Each number is 128 + 24 x the weight over its row's rms, rounded and kept within 0 to 255. Layers, rows and columns count from 0. Numbers have three digits each. The size before them is the row's rms in percent of the matrix's.

# layer 8 MLP up, 768x192, rms 0.244, rows 500-640, columns 48-95
079:128149156126121133134125158144121119141136138179117126171129115144128096151097118106153134100138123130135175113156069163166176168158128100069132
103:122100123144149181150146116152136140091137133168079144159146137088117129124126129106183125112115129146137116136123106137104114133122130116099129
104:127097131120091131111121114133170141094135152144121115176106138100121141108154124132121132113100168139178162104081121111149134148105103100116153
095:141171132136141106106104124151089139172149103103116091119120092156127116105122132104107102113096172112115166114124120111103142125102146101123131
105:135126120109081120106097101136141121150148125141121132135108124131112107133113137114079114134151094126117123165169194093118156084125150075156125
104:112143112113134112129091163118154144117088145146130094112106098099155141109136109150171156126152111134112145142160183143154069108117166105131140
103:151121120137115159136122101105115155141125179128140141109170118136121130145129153137078097168095176109117103119149145113140158159101124117106093
094:150125106120119134132154080110144139149155132158156118127151159147116117095110150152155176117114102159117145153132107093126097173104126157156094
105:127088150144119121096088096111144145087122109133134110158108116156152157149115132095137140187141147123107131103136141113120075150140134125152125
092:117123124105139149147112116142121108124154100145125125119161109145133144120086139082136165129133141097120139175141062152123106117142170130145150
095:133085129108120119136122130129149126151113135133145160133110159139154138128130125186095130122137105124066120131172112113108115118115165135158153
096:151131154112132102107136137123110098142115143117136123129117147132139147121109148123069128109095151143111123135074113086129187144133113098131152
094:147124095182182133158133130117119159127147150096115135106120135143119128126109165150147134175162083157169145122138120140141113144086125161106154
094:154125097141108120141114130108127209114141146118171140138183122141119075139176137131108139119151123112156109121168159135113139120144102114095118
102:089122086087104105123115110137092116101115141158120090159104116110143109124129124131163095112126143123126100165148142113133107147149116087119100
088:130143118053124113123132157107154120142137167099089102147100175161156105124103111116111127115152136111147127181120129134131135123086131116122118
090:127092124161142172121109117117123133126165133085147093088076099131148137119147131105143162137134132176148125132074107140186148149137138088076128
097:140155114168160115105132131115094162126141144136156137158113143113112086136101123170109142117154096156071149114106125100055109124123161173125132
102:137088110188126100105080117120144115150119123145094074148101138123152095141163103159102084129152125117118143169125126119083152134144125110171128
117:144101142125154141105146144133147143105094129133133130121154174131151103137092130128185101080112101116131133113113119152125138161125109125116135
108:139108121132107110121121125145134122167087126105105161125094173155118115143137142122073113116127128090129150169125170099137174138098104149163133
092:115075117145118126145145135134119087163130149126083126130104142089131146114127123103110162105095149147153114106119090103158083137129134111138116
107:123148149150117126160128118145103154141164073102080087137161165151121163119142165101159156130132107138153120065111120137141102155112164148123138
092:157089135074157142119178132150119095147120115186163152122169162156127063118111122132152130105109127159159159133066141124113090113116121094140119
091:081152116143127109091146157132148149113104158123124145079171148082172134132123093143163125176107099143148118053178128126123138156154088139161150
090:137171158118124132142117169112099153153131101135128114141138091116108142144097144133129165098122105135084134126141143156127126136162129172131125
123:094119138113139093137179101131149108098135110151151145080090137126116164129165131129143078133113139079090168133146121108097132161137142121135135
103:114124091132126152155133110109126094122097123170130099173163116099065156120174069138084160135142098165100168089167131148144114138101163118114135
111:119158128170150134109134114111145118147181084132126141156136160090083106128096116130119137143110173144150125161121153107112107156140099147181122
102:142124069178125119113135120139094159130101121107149159100112111146134128137088131140090159147142129104122141088103131132115143115136119146117149
111:062109161135140151095126140057138134113176136140109150163075181150130126141099108164177157081109129081107157127123099135098115128108168147137097
105:122099098133146090182111144106110120180127154126084128157130118117105107111158111166134091132110133161122126121074129178124085129141150136112170
107:126127121154131124146156166107126103099139088135109121097165143118136147085135151139148129161148110132181116128175155123121122099119099140187181
095:132121161129158149137094108103138164141147098149113119102151147113190135132096138182155102130127073164109156104113144061129140123155142143081131
080:096143140191118128161147101172106163106097090148102138159161163145099111128112095090152131131089101115125169133103122108147180136134140134131127
101:134134103106122096118126118110115165111113111121149150102125131125081129089150130119127129170147135096138095118182147135116144097081168143100120
093:106139117109120109109136118198152130141093142112155121166144183102121143129139156167146111073142157153138110149153144126160146147110125139177064
113:129135139111141139143113145116130105133068152105133110112170118122139110158138101173116185124126136118120144119112147113154125189153130143135084
100:142160162101126139097092124124128137103117090146140098096148189086107137125147109133161131109118146149145119148122127135088129099140141142127152
091:113122119126113136117132140102129118124116146116143120106101160118163080104176115148136140119101106130110134137158104147151155101127083079092105
105:149110089140132113137120185168150137149135077120151122136129124153076148153083109105126119119136096147169173089184114119137111125075107147117117
092:112120104178112107168094102145132109063161136152136130151112178161137135146148113128137119148143094097165140139130093132126102172088140145169130
099:124116110123111142128111118124120129146179092140137095094117091149084144107135133137125156141139138140134096124136111122141132111156095122154098
099:111172130118179145106089101121113101112145139127114116118171103125089147123139109151137169077025116096110155136125125129122121101124118145125102
103:136110141108150167097113125167121093147134162073112188116152122166080099117149145117147104124207114110130153158094129121141129121122140132142125
104:146108105115126143084133185088123127159150134165128115153133147154148131141115111136131157167085173103136157132139123151085141152093127104133096
088:138157125144091084157122167133152140107188118151134113124139131164142127117114105130128129121147109132147153098146142141131132115146149146126067
107:135123134161147154168125114120148164072105161121148100140114128073104159112142144120137079129110103143119092101099146115115102156139146102101115
089:116120132122129134177104104119134108133141141108144136166118109126111127115161132128151143164138070115104170082157152130128135120130118058090110
107:131163143111119149179141145132160140142090090125129136118142102134128188105113118088149149162142109102140116114080136120172091158114158128124125
097:128112128125128132153127164115097106170145120126124146158100135148138128121097141098118153117159118055132129123143126158077152123147159096112154
095:142141136090165167113113167127115135136117138145071134105159137128131137104134146116077166104144108125129156157109150157145115128150119154154116
089:108141152118084130130130088088143120114169104101124183128119135138112186105139122149144117114114136109097080130125107133134129112088121138165179
104:142172162096143156146140154133107092103141148138127148130149119151088121133138130143131083101150132157130125178115136142139120094154177192107138
112:097136168119115117107134151131133143111179115184149113122138124130148124118112118157166125116062141108124115171117149151118173086136126131129149
098:144088110078113121145099142116111095137139127109129127126134129133115108112103157084121123130097115094099163127138149158116195093106157107097115
085:123096138153169127099102128136147096156119106133158121094113136131158184121089121153074094110141135144150149151135146192149144117178162158145134
104:090098121161112151107083186129128140108130160123153116139107082094112158129148131170090123111144123145098142140133109099102146146131114115156120
098:144138134100161141130085135126109145134124111122123114162142154108126085140142096112102129090115139101146167135135148118103126147133134100146149
099:148145108156171128146126091108160128136129126089091134159138156133111152079070122153141186128123123164133117138147092124117123183091096113093122
095:130100157162139169150095051106098176164102152133126151118131152146126130158126159115128121136129155134112145153107124143145154109141165094157170
089:113132112134119159132154110094125094154078135212161115129123130098143164157116157104119107144083110104151173122057128077119156094098126141115116
087:123122087115148154114098134128121127152107172121164131125144098133164094097169117135137165110120150129092123123139148137099122104134155078115121
099:121162179134159135132178167114114108159081109159109107130098127131081177137109098142097116136110114112155135086079113130186147108108152082136126
099:156132123120101106106156117180138109089095155103129167097113123115111128154126097082128152135114170130129139172124158125117135133130126134134129
103:106119156128132153126143131138108127141124098149133143126123092122155099113119147089113172141143119137131184132167117139118164137133148109143149
092:074109101142145123121137103107105155069153112130138128170107180099087111107130126085149124114126119124105075159102139121131158155147165114137130
097:095095116100112117125099142109126099122167142124121136085143141110112116118131093118112101138158145091144155095141117139114105148106169094117087
095:156140122148103134140168137116102128097115137103151112132164114141093121100124108130132165133132132140164135113131149123099125135074151099122161
102:115177106139158107182122137109121139109145127131101148163126127118144074121149127115117174107119110135129150104177146128102141137192107121123127
103:136123115125121156139110146092114138117172094114115118119119103208109092127091147114090112123101124123119114157129134141112134159137077190090157
106:104197142165183154118124090111118173092114140114138152159150139130166186128093126117161141174148122162129111172164119155131121137131137138123149
103:107130121162122144125112137075117078098137107138112119105114144116120159107127171110123134109141114123150162123152145096100099107118143108089106
099:148153146149139119139087155155129141102152100146130138132120151102132131160093152136142192119151104133146118118087136145090114109153151113126129
103:142113150117116094137125160099116101130121129109071098127137096105105073115149137129115164088153128131140125141137123101105120139135103169134131
090:149142108113158114119167090101151145171128095153146095121110150163141101116127085109093137158128095102139146121120121146119142144101101132108106
101:119160130155130155116105108164106065166139126112098131131098150160135110144085126150164112139142132145114168105168165153143096096131111124142105
108:129088145114120120093098122137125132123178183119119127150131141140111079104119144154134123122127090128114101120152134082119129159152107098139143
100:118177110143131110128122176094149112119137105139104123130090155133161111149117142135153171088166150109152129083158101157130129114109116142135104
097:146141115154134105074137130134162123140166112089143075082139125137125107160154126143074115103112127133203159122107148160112161162167104097142121
106:142132112101153094115122125131139161139134121130158109111166112135147134092097119072115125134138095165090163149134129118126181095120099122165117
089:094099118141126125094136108117114124153152135150167118137137087094143122125106104131141121152140108137110170091107089083142122118132127143144105
104:115097192152093093141090114132118130103094164087107132161176180109094097107133111137126158144192120119107145124136120135128102166124130111151146
088:141142126108166099112180129076129106132130101097097099138133147121130139158080145117141154106156101168122134116131115118163121105143157157108122
096:120058123121110122136185126106100128149103105179135130121151178120115145139121123112143126112127135103142138112092130073126134168133110092121156
106:130165105161146187112149121111098123136100105160133152190151096176104120112164131133138104125104131125134140175166143147113156129110136103175128
091:128141124150123157122122114090094094188166137114154143116123167122134107141153120117098161098120124137138131142076163156074136136129165132154165
089:096136129132135142143149118113095123161129113141122127148162131106080113140123136141124121112129115113114119108130139199142112132142154103136129
103:146158089088182080104126119119127147177078105119124135127153151138086139158126121069170127116146102123133125136134119123136096168129120127138121
099:142156112125169145131131090129094136156128164148150139103168106152066133146131095115147128168156136105106120104110141124114153128107190139104119
098:131145135147143143100072141147123143138127126177076112157146121143096102106149160128151124104074121109135166118149114105093175129173132148089136
101:143145112139121142129114130134137169155137159159133128151198128135117088108122154120143119168155134095150134110080153140094158133133110107170103
087:106139152114121095131135138126130151133122131104167134196150135120100108088122136183137172115137178110092135128077145129154119118142124135088104
085:151122143117107131129114128136107136150113130083154166131103116132108107139178126156136169115172136121098120126169103109146156138132128136108105
097:092127139133131137113106151138154127157154114112117093137126104073137094101134149120096152137132146094152122125092186142119120138085160147140121
100:111137132133137166072128125136123135092115129138108096120166112130126113134140106168087135100117104129155155189105185085134114058120167150123143
105:116095148144102107120123136116138085141133132155109139141119147103135059124088092113158149167087173162144133120122109132152153109133132108129169
108:139092134154108125159106124157130130117135075137108080138110133094176130091126080143074086126138145129131129102124141138182176134134136109156142
097:099158147108160109117113116085125123118149111110155128147160116151116116150130098158122116105115114127142096103154144126133138099112171099157191
094:134123112175112108118106119144102081134127128130146148153071077181114144148107139157134115129162140145160123137111133100132153157117125126154131
104:142101153078131166095129132127172119128108105107088093145162097103116071136139124130172108117161108134139138127107131110165163121122144104097179
102:130124106134124126109134163124142107120090129161133152115069159130126082154112128146125069145126102119161141182130142131115127160130112151117136
112:113114118135102131161125137177112104125099141132119153146127161128148154121160182104108157107122146105095131167140120121168097164117104104123118
098:146171089103148134114138162135135122126093146144100123114139130106109144149166103158118125080086073116155131125091120131126112114155154135149135
097:143123111138114111148141159138097037118129147119144103136132148152132123147104143125130136109159080121141089146108159109152128126104094122109120
092:107135126122121125135135156107112130115161103111103132154139137120181139134093114081171098112157155157102148086129114149146146154130129104179147
091:122092122129094168085120087128122072142141117096100189130095108096138141127161147131127105162112106126122133140182154203131127127147128144165163
094:171144130110120139060101122154146126147128154154155146086161104145159124154118139163103141125124168167148124101127093123120175140114155152127172
102:148131086133145158146081121114142100137114120132106108141111086168197162092143129151126158104111141111112106129153105146152088115196129154096149
106:096144100145124112194133147134130075113123154110151127153146154156110141093122133137114150138108121138129122140103105122111169124116129135120126
098:144104085088163093144083129135143121097073098126165138094159143137122154120175137177116101113115135066144134157141140161141134140152122145129141
086:121111100104098109160114123103075143111099119143100120118118105148127149160109123159107138109134146091075133096147114127139145115152140114166138
106:140133138140071119138123139109070117104118164103142122119152111084139106165171134135149119108114093145140104128126128151102144139152116105098147
096:074115109112145112129099164102103109128087105125135150134097122155147144128141152129150142089100141114134152153137175166125104128138127115096146
104:084135153090134139112105099105118167162119134134132087129159145125114141126128126157122129150137116164127172133065159117162145137153129126158112
098:130118142098145122092101132061162185167175097156102125139117139090147092110084118115162104110128176116179124136133112131130137104154090097123096
101:111144120149111152096127079103101102169089128143113158131140116115119104104094130134113107115114149108113131157120124084128147138155159156145166
102:099112106127124131101145130161080138083109130123129135122109143171137131133135136125143150095132125108134129085137150106066109095150123150183146
109:090130109150125133117165077119101102169138100130144123172129173110100138097105096117134064098155138112131151118089154120139156121124090099100131
091:134109117142112133115128081095086117163172128156096108203143109117120113137164118105118138146112134149097152114083112127113137120107136123168149
103:147125127155117110140143102128185108144162123146135139121141096149127142136115084150142126118121165145109138144122117115098113101123157119102130
100:134169141097165140120093116134088136100114118135178174131128096107148122147135142108124146129113126116136099121140132150147096120116132108131157
111:212081121109141116130161174115120135127151148134151123163151088154136142114110127164090104139082124138126179115117143116147167095116144145108148
096:166145185105141096119101073158142135140119149147168097161115140148185110089139127095147100105092141136148164078163160113136172123099128129108135
102:133136128133116108129145103142068124082165120134149141098132105079141113131146125136114149091086142151122139173101076152125130112125115156107143
096:121164096109136117104133127110127097114133086127108142118145139096095160191149111141152137124127121160125159114105139104125120174120094160148111
105:129138124141124143117139121167112102093140121123137111163079171106116136177126117165112105128154175114133151153072129163148152147144136135137163
106:124140125171127111095182153087160153145150111123126169115130144162144158132122160154113093139116173170131085151123148135139170133086122195143077
105:103137129148120132102120161126092141141129110131170101089151100105109164143119139105144148122168151098113148111111132133131173139157107168131128
094:129140134066195109150128129123125147152123159147102146126133173122126163134156085153144116091146079088097085153090108144106141113138110130127119
094:126149110151168090096121062105151135102131101169102142164101096130166123128142119135158189138171161151133157166128121129116143133146114102091127
093:092162144092142116134130101119118160162147144136146160144157127102144139131078147160126160107114141151114110116108153105103147119129140145125126
097:131069137153096122145115129113163089144091104153132122121114130125130114115117106128137128152093102096174125126123100153121101152131175107123106
098:100121119113133122106117141113158121112151152136141116141112148120145156193132124130132104104135095146160095148065093102155135141143155091138122
103:116162129081127133111149144146135065145143126110134131136142136083107121168162112075110161151175155134166111146114134124103119130101122154120138
089:091161121147146082097123119086118112139158130139080178139133093165111119124140158087129136133136104093130165122152096131141110103127143130148152
100:118123144123108186135123125137158091125133104138144126180147110112135133096105149134132091122103111090121178160113130093131095130143141110141129
108:123130119112171116135140125125140156132102128141142104107109133151134109125067148142136126129139147130119138083121162147115113131099182101076131
103:119142097125129142096163121096128130104110092138122142083097163140111156072126103113163138130147133091139124131113155103130144177138099130115126
096:134097153141115153141148116141177166105158139105106089132133141092111159127111156142140118097121078127130137089171156156162103109102159138141119
098:111151120141138174127152115124131097147118133178147115115110133103123150140087098132138155111127167092120099093162161140151092148128140140157159
# layer 8 MLP down (transposed), 768x192, rms 0.241, rows 500-640, columns 48-95
080:137148121163136142157136133152104130134116135100094091079116128137125134109160109106124159124121150143139099136159180099172118116072131107129125
105:163120130076156091131140098161108155107127068082146121144101136125144147160132142086102110142145100169140130122180131136130108123165135110177140
098:126161102142176121132118149144131122160108121134094114143094125156126144078173137108066129118132154119110165135158097087140112107129128179106066
096:104132138154182151125127180112108144136109141115142147104094103127130175151083154129119112140106135148136134128088108142113111133082162118107109
103:125138112106101144146141155131180141104132126137126136114131129118113154136121148102139105160173132157125120087132121154130151124154139090112087
105:146124122122134167153108131138117197154172127110133101140137113162131108133120159107144135161121136097178115114092112138150110130111090144116092
099:169132128108106136127136159123125075133101108121137137142093155127120130116134129115154152123152105172153123130060116123116192119112150095145161
096:118144151136141107141132145137117114113077092108075117144116110126165121110157120182143120131120133099133128187109156113141080146095102121119123
108:066168128110149117112116121139161093141159077143114138107132155139096150099131133110130115139131154126094147132106140131175168155168160145120132
087:150108120123147124095159115053144036121100112112121111164141146110109115102117154183128117175159099083144138096142145152128128119116128128122124
094:101150112140124133134144136128127149122142132121089100149132103103111112116147147080159109091090155148155141130100124114121154108126123128133109
103:123107121101152132174125109144122138135133138135153083158104092113138095090121123060144133150183146109126157127126131131135145088140108105144150
105:162126173128123094144134122117177062134113135101165156116120135133150103114179145120133133155124188142126106134147122131099159164094089119174151
105:127166181175130108118110128149110057133118135149155130142114078093112151103121097118118120186129114137127093110071106124145165091071115133111119
097:147097139125100130124113176143141137118147131125137143129109107136085150087133129107128171127131098126154118097109156134143157116089091146126104
092:126112160151119152108114117141112115122091094137164113127153125106094175106120134156129125152107098125121105154119141111093123153125076159122116
085:122157136122194128117148080120175090102159093128156133142157097168137158135165170137132100152112152126137068140099118137143131106125134123113127
104:078155136153115131129102118149154146103128097114136117132110109108138139147155181109140129137135127116111120166131160125145168087165133160103159
105:085152107135103185078092120147098152116116115100146178116150102136086169135127127153109178110140120113116107125141152133105103106137150172136134
114:154141147151122126115091117144121113131091134131153154107114131134173121144134176107165156150153154119126113097133156154087111138066146151099125
117:137136098102105103111152134108111114117129106098108107141123139109135101118135100100099128163119095117182125112116158163146090114126153126144090
100:126147126124115125135113138120153126121156152118172146139128096165166157143121186100144133111112147146175106108082104130110110148096130082149157
104:146127149117138126137124106144143080106131126129151123089161107095141126117146112094126138171132142100189139122109162138107120064086134113144116
086:115131149098119113171109146149126143150157153079066094107120119084126175144125110152105151159106143125116115102174152117134105109098148146126112
084:133142123122166088103143138127092135132126100140138109115151112098095136152129170157111147152114173148134121140100148150143125118135122139089127
095:130148106159122099110135136088145100169173163128130121112159122127093123115094112155178108141165093141133138115093110105165118132120163089167112
110:146135113139166135158128104134146117088137143128109146145120116107102188131109108147110113077130124114112168132096116097132139165143179144158137
118:147097130104125144092101133117118164119134121146129121195149140083094138090112148163184129136126138109091127169099141134117140136114132138148121
103:142114161167150110158185155153135099107114127118123142162144103130122085147142142102128106132113130115158153111116092172164146156119147127134123
105:142135121148140093132156100139111114115102087138137119133097125109122133161126049125102119099131144129079192115119080112127129159175134082123091
102:099168146161120090149120090160124147106101106121105150142071130157144111130145114137112124102174179106108144157096105126155090157107177129111084
113:134134101088099119106117186098100071077134129149148103129150170136117128131118084127179125130134136097111187114147122144110125140120169137147108
110:110172152107083124151120119152116074108109097146092150151119122093122126116154095161138158158137132192060144123124173126141167112172162115138149
106:121142113126092111126124151140128122124131118123158098145102127130096125153149112088118153110134152081125128176127119108088107163120101140158169
076:164128110108150149142133161111179154175168142160099137133130129107164131156136140110100115111144181137166121173200127115179126116131154140119146
105:107152186104137134125165097135126108081154133136128109105125102153158078126125139072142118135126106125136125122131157151128137093140144110083093
095:181141131156156112113088154135106103101158166170125164113098089152129157145137093113111126135139135119119115098138128108127138088110133121145176
109:193145124092100098185156115111166143178134135082121097100119154137123122124145160165165129117092184160107142131119142142102175124116134091103060
105:160122094092122126074151105159138099156169128114149121124070144154112133108140121131132165105140123113139120144123119132141135124105119124123110
102:142147137156157181136145161135146119121150107118151122112164120096101135144139117135137107145174126158141175109144122129102138154121152145117111
097:156126160147135146108106141102128112127142119107069127144136122136087120110119117104177175156136112088143079106095132141141151137093079151104117
087:141043141154120140119125159138140091145108082137121175105134125146105123092122124170119087142136120153111109117150149139085120113096073091129183
109:133119164087133118138147112182142137125084128186054088128100110138179172110143118153131148138142120152120174165132098089149104090129128076075108
104:124114134132107136109132155129171143152123132136156134132096164078153132147143130091112119125155164142125119127150138143113124136147135145120089
107:143122149136152118134138150075133095119153102146140163133137125118119136195141124086165139101117138113116105135133121122113117122094099151093099
099:153140155114132138133153094119102136171115140127130138067132082134098102085130132114122090168162115141159122128082158112123149149164113154105137
086:166160127104211158077105127129114136124096124121140152100117129068113112125117089103128129133148146130080126167124090120111133113131122113122139
104:145137103141111153184167121095083111119117148144117105134094105139148146129127156115146120114134124156163144125138158104117099122127101123081115
087:114108108135152126123158144100096145135137127148158109123144136121096114099106172183066083180090122122130164123113102134112129136100102132116132
095:127158142139120109154076092113120100091145146158106119126048072147122155147101103136098140096173131122133126161132130099114083112122127147169146
099:146106146146143130122106128187131149135162116135119133105109072102101133144143100114137144150104129144158127091099150120161143114175096153110070
100:111139117150171124144156131125117126144095126116116113141114149094165139102142116146151073128145159121101137172105142135147179174140127094115101
090:173138110118174142142132138155138137101102153131159114131137106120071091124133119140151148135112185141083160146101124107124084128138155119134120
100:144135130137123169122165134126106148136125100122159105135122114118144147111141103113121172124116097105106105132111116147089131084084119134163047
106:166156184148119128121135148137129157121087115153133125135152076142162088094143139130100125134136115149134137133115126120134102136117118132124109
090:133153108172136173152151125113145123130128112109113068146079103103165148103133106103166098157123165164157082135119132120130117127132136161130130
080:139109129096159152137179115127113116123149148150122086135132128107084113088147143136151146139139158106086109120113130102122137087074106128096088
107:167155112155139100129113113122118146106104136124153110159165103133125098170139092118138134114117158110131142160091168146106108123107165151161113
115:125147137118111144134100137083138099128144159111145140093124105089129126124126081116152148197152113113126105120136105138134131082134172181161153
108:176096119124125150149090145136136122160120128161161121134111112160155088158145158118116109186097169137074115109087150111083115138165149170118124
095:118145093086124146106094133141112119133157146161102122101141118108136146158142109082090117099124134134103124137097151109133087113114126120100112
088:150120182125124105154165150123156114150124093125128105023134147115155115071153111176177100150143165149115156183111103115085127143100148116158113
102:099126159167132137176123117161154113097114082120145138156140129124105124133105131120105124163121149110135156120143119105132096142128187182201146
111:104131075134118148117081131149141126125129146135118145171121112128156122095099109109124116140110131127122130085141175088073111094128106122144099
107:114128141158091107101125157138122106166127109158112127121154127154071082137135135111135133110124095147136131130120130147153134114135146090068103
088:131148137174124110125158172101098102117121118143087123129148165154127151131123143195118114115142070097151104127110136153172095126139142128125127
083:136166119112158142129113145110119140140152164102130095099119122155150126145111156115146147113076085129165140155191125116130163073096118127133189
096:153145114145126113127119130134114145111126117132181166167136145103190152158137133104123146128102127122141139116120130105135138104163128176114188
091:148089130162142146129117179108113144136158125087144108124157086148095161109155106079180072146091112083159118140135133111072150124103131136118109
086:138145139181129133165113132144124114116114141137137127115094096123141152134105105066180149145099110099112103161102100115112128108159159154111116
098:131139114173153130132097059137127125100133136131137147166115133131155101133153112119128108154100139132168130137131087142136150108087184127129131
107:117092104137156140109113133133057112127104143172136117115103122094160168126135132102103150087131108139115112134128122113142104125127131126111165
113:148135150147109075122146146165135111098150185079179137175155138130127101159132119078106106138135146140105104077122105104161167145138108116113096
106:142154129092143149119120123094094082111160149104135128130107109141100148134130159115106184110139136121117115133114140072097080074157149147154080
110:130142155121102164121145125126127104134174105152156110115113150141105116116109095114114082159141139127128118137124100109139114154109166138144134
088:091103152145127140151102095125140203115140129127135124124132117102134179102129126157152133160115136135098118136125123121169118121142134129128114
095:132112118145100114114180156161159094132131139136175130114160105097121126061124156126139080139115172120140125141074114153152151171143135159142092
106:140153153169148100129130145169092097102115108111060174141120131165114122120135105144139146156173107135135098131106112122110125129114126144109081
102:138124119076166131204158126140090149092121088137070140113085072092136104167122128149118158113154100120142139125141105072118142142103144125098087
096:138127178121139119164134140117109119061120150115135166127134094072168135155074124132098127115132119091083149108123128124116094127125174114117181
095:190131163141115136113113110174108111093100115140113124128116108127149103136137154129143143107129124100128109099080129154121087142139208138097093
095:148181067136165103148131119089141162113131137134155099085139142149133143130116105168119104113101145103158164146187136160120116148135114128130141
094:138134076116193121133114132135143138147115120084196133127148141137125118151129110109135114134121189133139164124144126115145123104146178130162122
083:153109138120152143101172170121131126120139124120118081111086084118050168129128120109116131118094133140111136101122115144118160120075121147110102
093:172156100174112158149162109127103147101137130084100112129121181124105105134068117089111126117146180157128119120149112118108128064107159076156088
103:110114095126129122145186137106110126130088100105131144124143148127103156125113122130106137127085106123085132113126164125156091128125120113150160
098:108115154132131125109097153147149090071116128143136097118119114138090121117160137106145112124140121156150110086209120108153086122117135126133133
095:150095156115147112123159096161146112075130133139126106088108112140089130153138109080157096114133135140114132109143100130141121152138131181126109
119:148127162115111125137157105142116107149117123142101114138099120137135154077103081141057143113131097139100097132153137108127085105149125075107102
111:119106098129127124130132128120145144129114134148161130122141138158166115152155083070163100168118084155173113152106122163107113159109112119119140
092:129140128120128123137109107136106164136119093153174154125125134104159139107166122141088196096097154094173116146137100125145113137158102118151130
110:133152115112164162169152143095156132117139111143096148128152127131111125102102100170148180152157141111135089131117128114173151150074111136108133
075:105152145118131117131185105148126101101090114142124093129152125157145137138148152144148105144112138073115112130120183124157114139136169143096143
079:125093132137154135143150146102138122118135150131171116132147067132095121140204133123169076154133131118089138140096125146157142131110126113092113
098:127132111104149079104096199118130092124156154102123082143146151120124089148105152141081127141142178164080112132152125118119126128078156086144139
097:104155117156167126131112120130131128117129070118128141103112134112113174155138151145140165115111143143098095122130103118165125195114137083107115
096:166116155134129120140106154125114135168117106113134143090139138136136110087138160108098144121095139118117124106139112171089084122100101114125077
115:137124118090144159105157132101101100106155149122126172092137141128124156159124173156064127134162134109140120149130102136121137137143099143124122
100:136117088148118162081093173156146130107151151085178146125112126106143093139114114132137163153125150076102100140147161144142171172093137154127180
091:151100169097153122124142145072117112107133076075140112106143145083140107117075131096174120094158131133150127084150162102127142131114120133106150
105:119124157129150095107103099134122138118129145121145146146153150088152122154123078082132128143134079127120111131088158137122107121136133125153124
100:150099099181162177123136143122101130160098143116125117118106121128129097125138141108200157123136159119108109156145148132132124109161129127135101
115:157139136129139106157102122150131083118096094118093105108158146159143115119143122124132126131107123125126118122145130190115128119098161130128129
102:099106100172141155097127133163119098122087132153126119101105151131132086105164109121142169127117123155123117148110158113130126130104157128112149
101:141140113147121145102091126091158136115124136147130162089156072184130125098125151115107128136142136108175158097123093116094101126127077122122111
081:134149106182157145136153123155124094102144132146124124158093100134106096123150140196143134177128131138153142142093138117110153134110145127129110
091:150119148111134148067142173148144158150138156087136116102127145142115115100148104168139129061114110170117113133097107095137135147085142132125089
081:074086141119111139139136132110147162117136157108129107140150163135124163180098150179153099120143105106121131146172158136174128103107120092163157
106:114105097126128184126138131063116116155131149122128159105121119109111148125140142149105124147160123127136139122114159145134123149153175139119114
119:140118098150094111143116142145105139141125126132098125127056108133133104125158155102130120129134107127106174130133113151068146117108103113114135
111:147121130131150118136111121083156100134111170089121125110125153152161107161089151153093101125116124113153117161134126129153087089115105115196124
088:106133123113181139115085143164106133068155120110114107102127118110117150124126148125128141099141177144105149133152160081150110136128149143140142
110:128108133123111131100129151147132116166153196063163131081116143120098111137117148142139108103174106080122173119144136138108144121143117139125147
098:128136125165126119156142080138131136126132152130132126091152119158116138124152140065097101172157129167144103141158121095106118124112131143124103
093:142100132150125140140098147135111121137116181146162111128113113126114121134130154140136121125106105170136098102132077118132131114080119111112115
107:146160120195100109133117105137113096113125142122157137139104134132111150095118153124093114165151148157121120107134148099106157115136131131089146
102:121077110115102130159118134130124137135147120116121140153102080154151110146126140124114157151123122169171092115138122146162144105111159135152054
108:139130101118115120118159136108111119142076061109167128133149124123104132182135131097092107087122128129083120129156147126143132132149106112133161
114:155113128111139103118121124129167138091128074133092113171120097098099160120095134194148120126143120114150124091081132133151193128169110150104098
090:169128126107200147148151134158146134104139111088135112077154177137151134102133131089167082137143120135152105134156141090153139136107137114147102
105:160158127154090114136145153121153096131146143141126184113143112089126128151103104097142140093169132154119117198147122140102116088158130155172108
094:103150135157097120127129133137128109133123128160110146108127073133138089076127130113142118131117118114092129125095147139116144094089149148128138
085:143115135103123109132135109123131130101126123097149131114128104120099116112132170177147101148137098142139148109084159128119077119127102127139175
098:139136122116119107169121164128138081098088122121102134148161103114147173136047141156125137137155137193104122120100145157123145119166162130135131
103:137152107134141106184106118119094120122155119125150110121140164121106096184155093135123106133167163145136148112128108135167131092165156160167093
100:163139136122142126136126104125179139090163138106122154135161133155115104135092100125121135177102130127159125118145120126121155136161142117112067
115:137126113126125130176121113161107101120119120111118136120106108096124089107131124152118130127079161153132127149160129142097130121151155076125172
106:169072113132108124131135117152130129130151133122141128150102161062099105185124094122139163101129162164118082121087097112151119067095148115132090
104:108116120121140084138137084154116151108138086116058148141112139133140113147105106090106116104139125148143138156102125093149117135068121133089136
093:126156099165139140145110124152151131103151126152122135145155126133123128118116129116131081129147181136095130103129119098139145129124137078110064
096:142108107129120165131125157123095140141166147113133139117089155111139151133136115052091128126126127116115129147139131075104156095116116130140092
076:074105119144182130121144097117135130144115130148129123143132109131097180117153133151152086170115099127129112135057123140099099128116105132083162
092:155135159138117152137171127173123173129181114125102129132112157085131144123121133063127142100150157093087139160181151111201153126093098126099112
097:125130142148088166133116140131145099120122125128106106121155160100095145090121123112142119084142170124128167107138139140159108080128124136161110
105:118113142147125118178061108113157120116081136120155111109146092106127149149141118147129135120102163155101156109138121129165070100090113153117131
098:134126102184142153104162090152104099152074135114115105158085139133116143134131148140090160140105133111110073104154129130104106170123097115148146
108:133143124132132178142104125194114173105118145095141123191096100164111135126097107128133144176160113108099092124136150136158136080126110129079122
102:139111119140109186122082121135134146156112158137145125122126147130127131092115094118137116115070136122109122170132129119133142122103125130130184
099:156091156155112133148077147127124139161126108133141114164093120176126148115122136133121121149124129129118126132130125101105160100125144115122186
101:113133112110135146191062110118085091090089144123108103117141141136134159103147131145097138099113168140107146089133187136117115169112122103170135
098:136091133112116120102115135116147134118130164111110153086118161158129125146119136136103104106155134161163120125129103175145100167141163100130159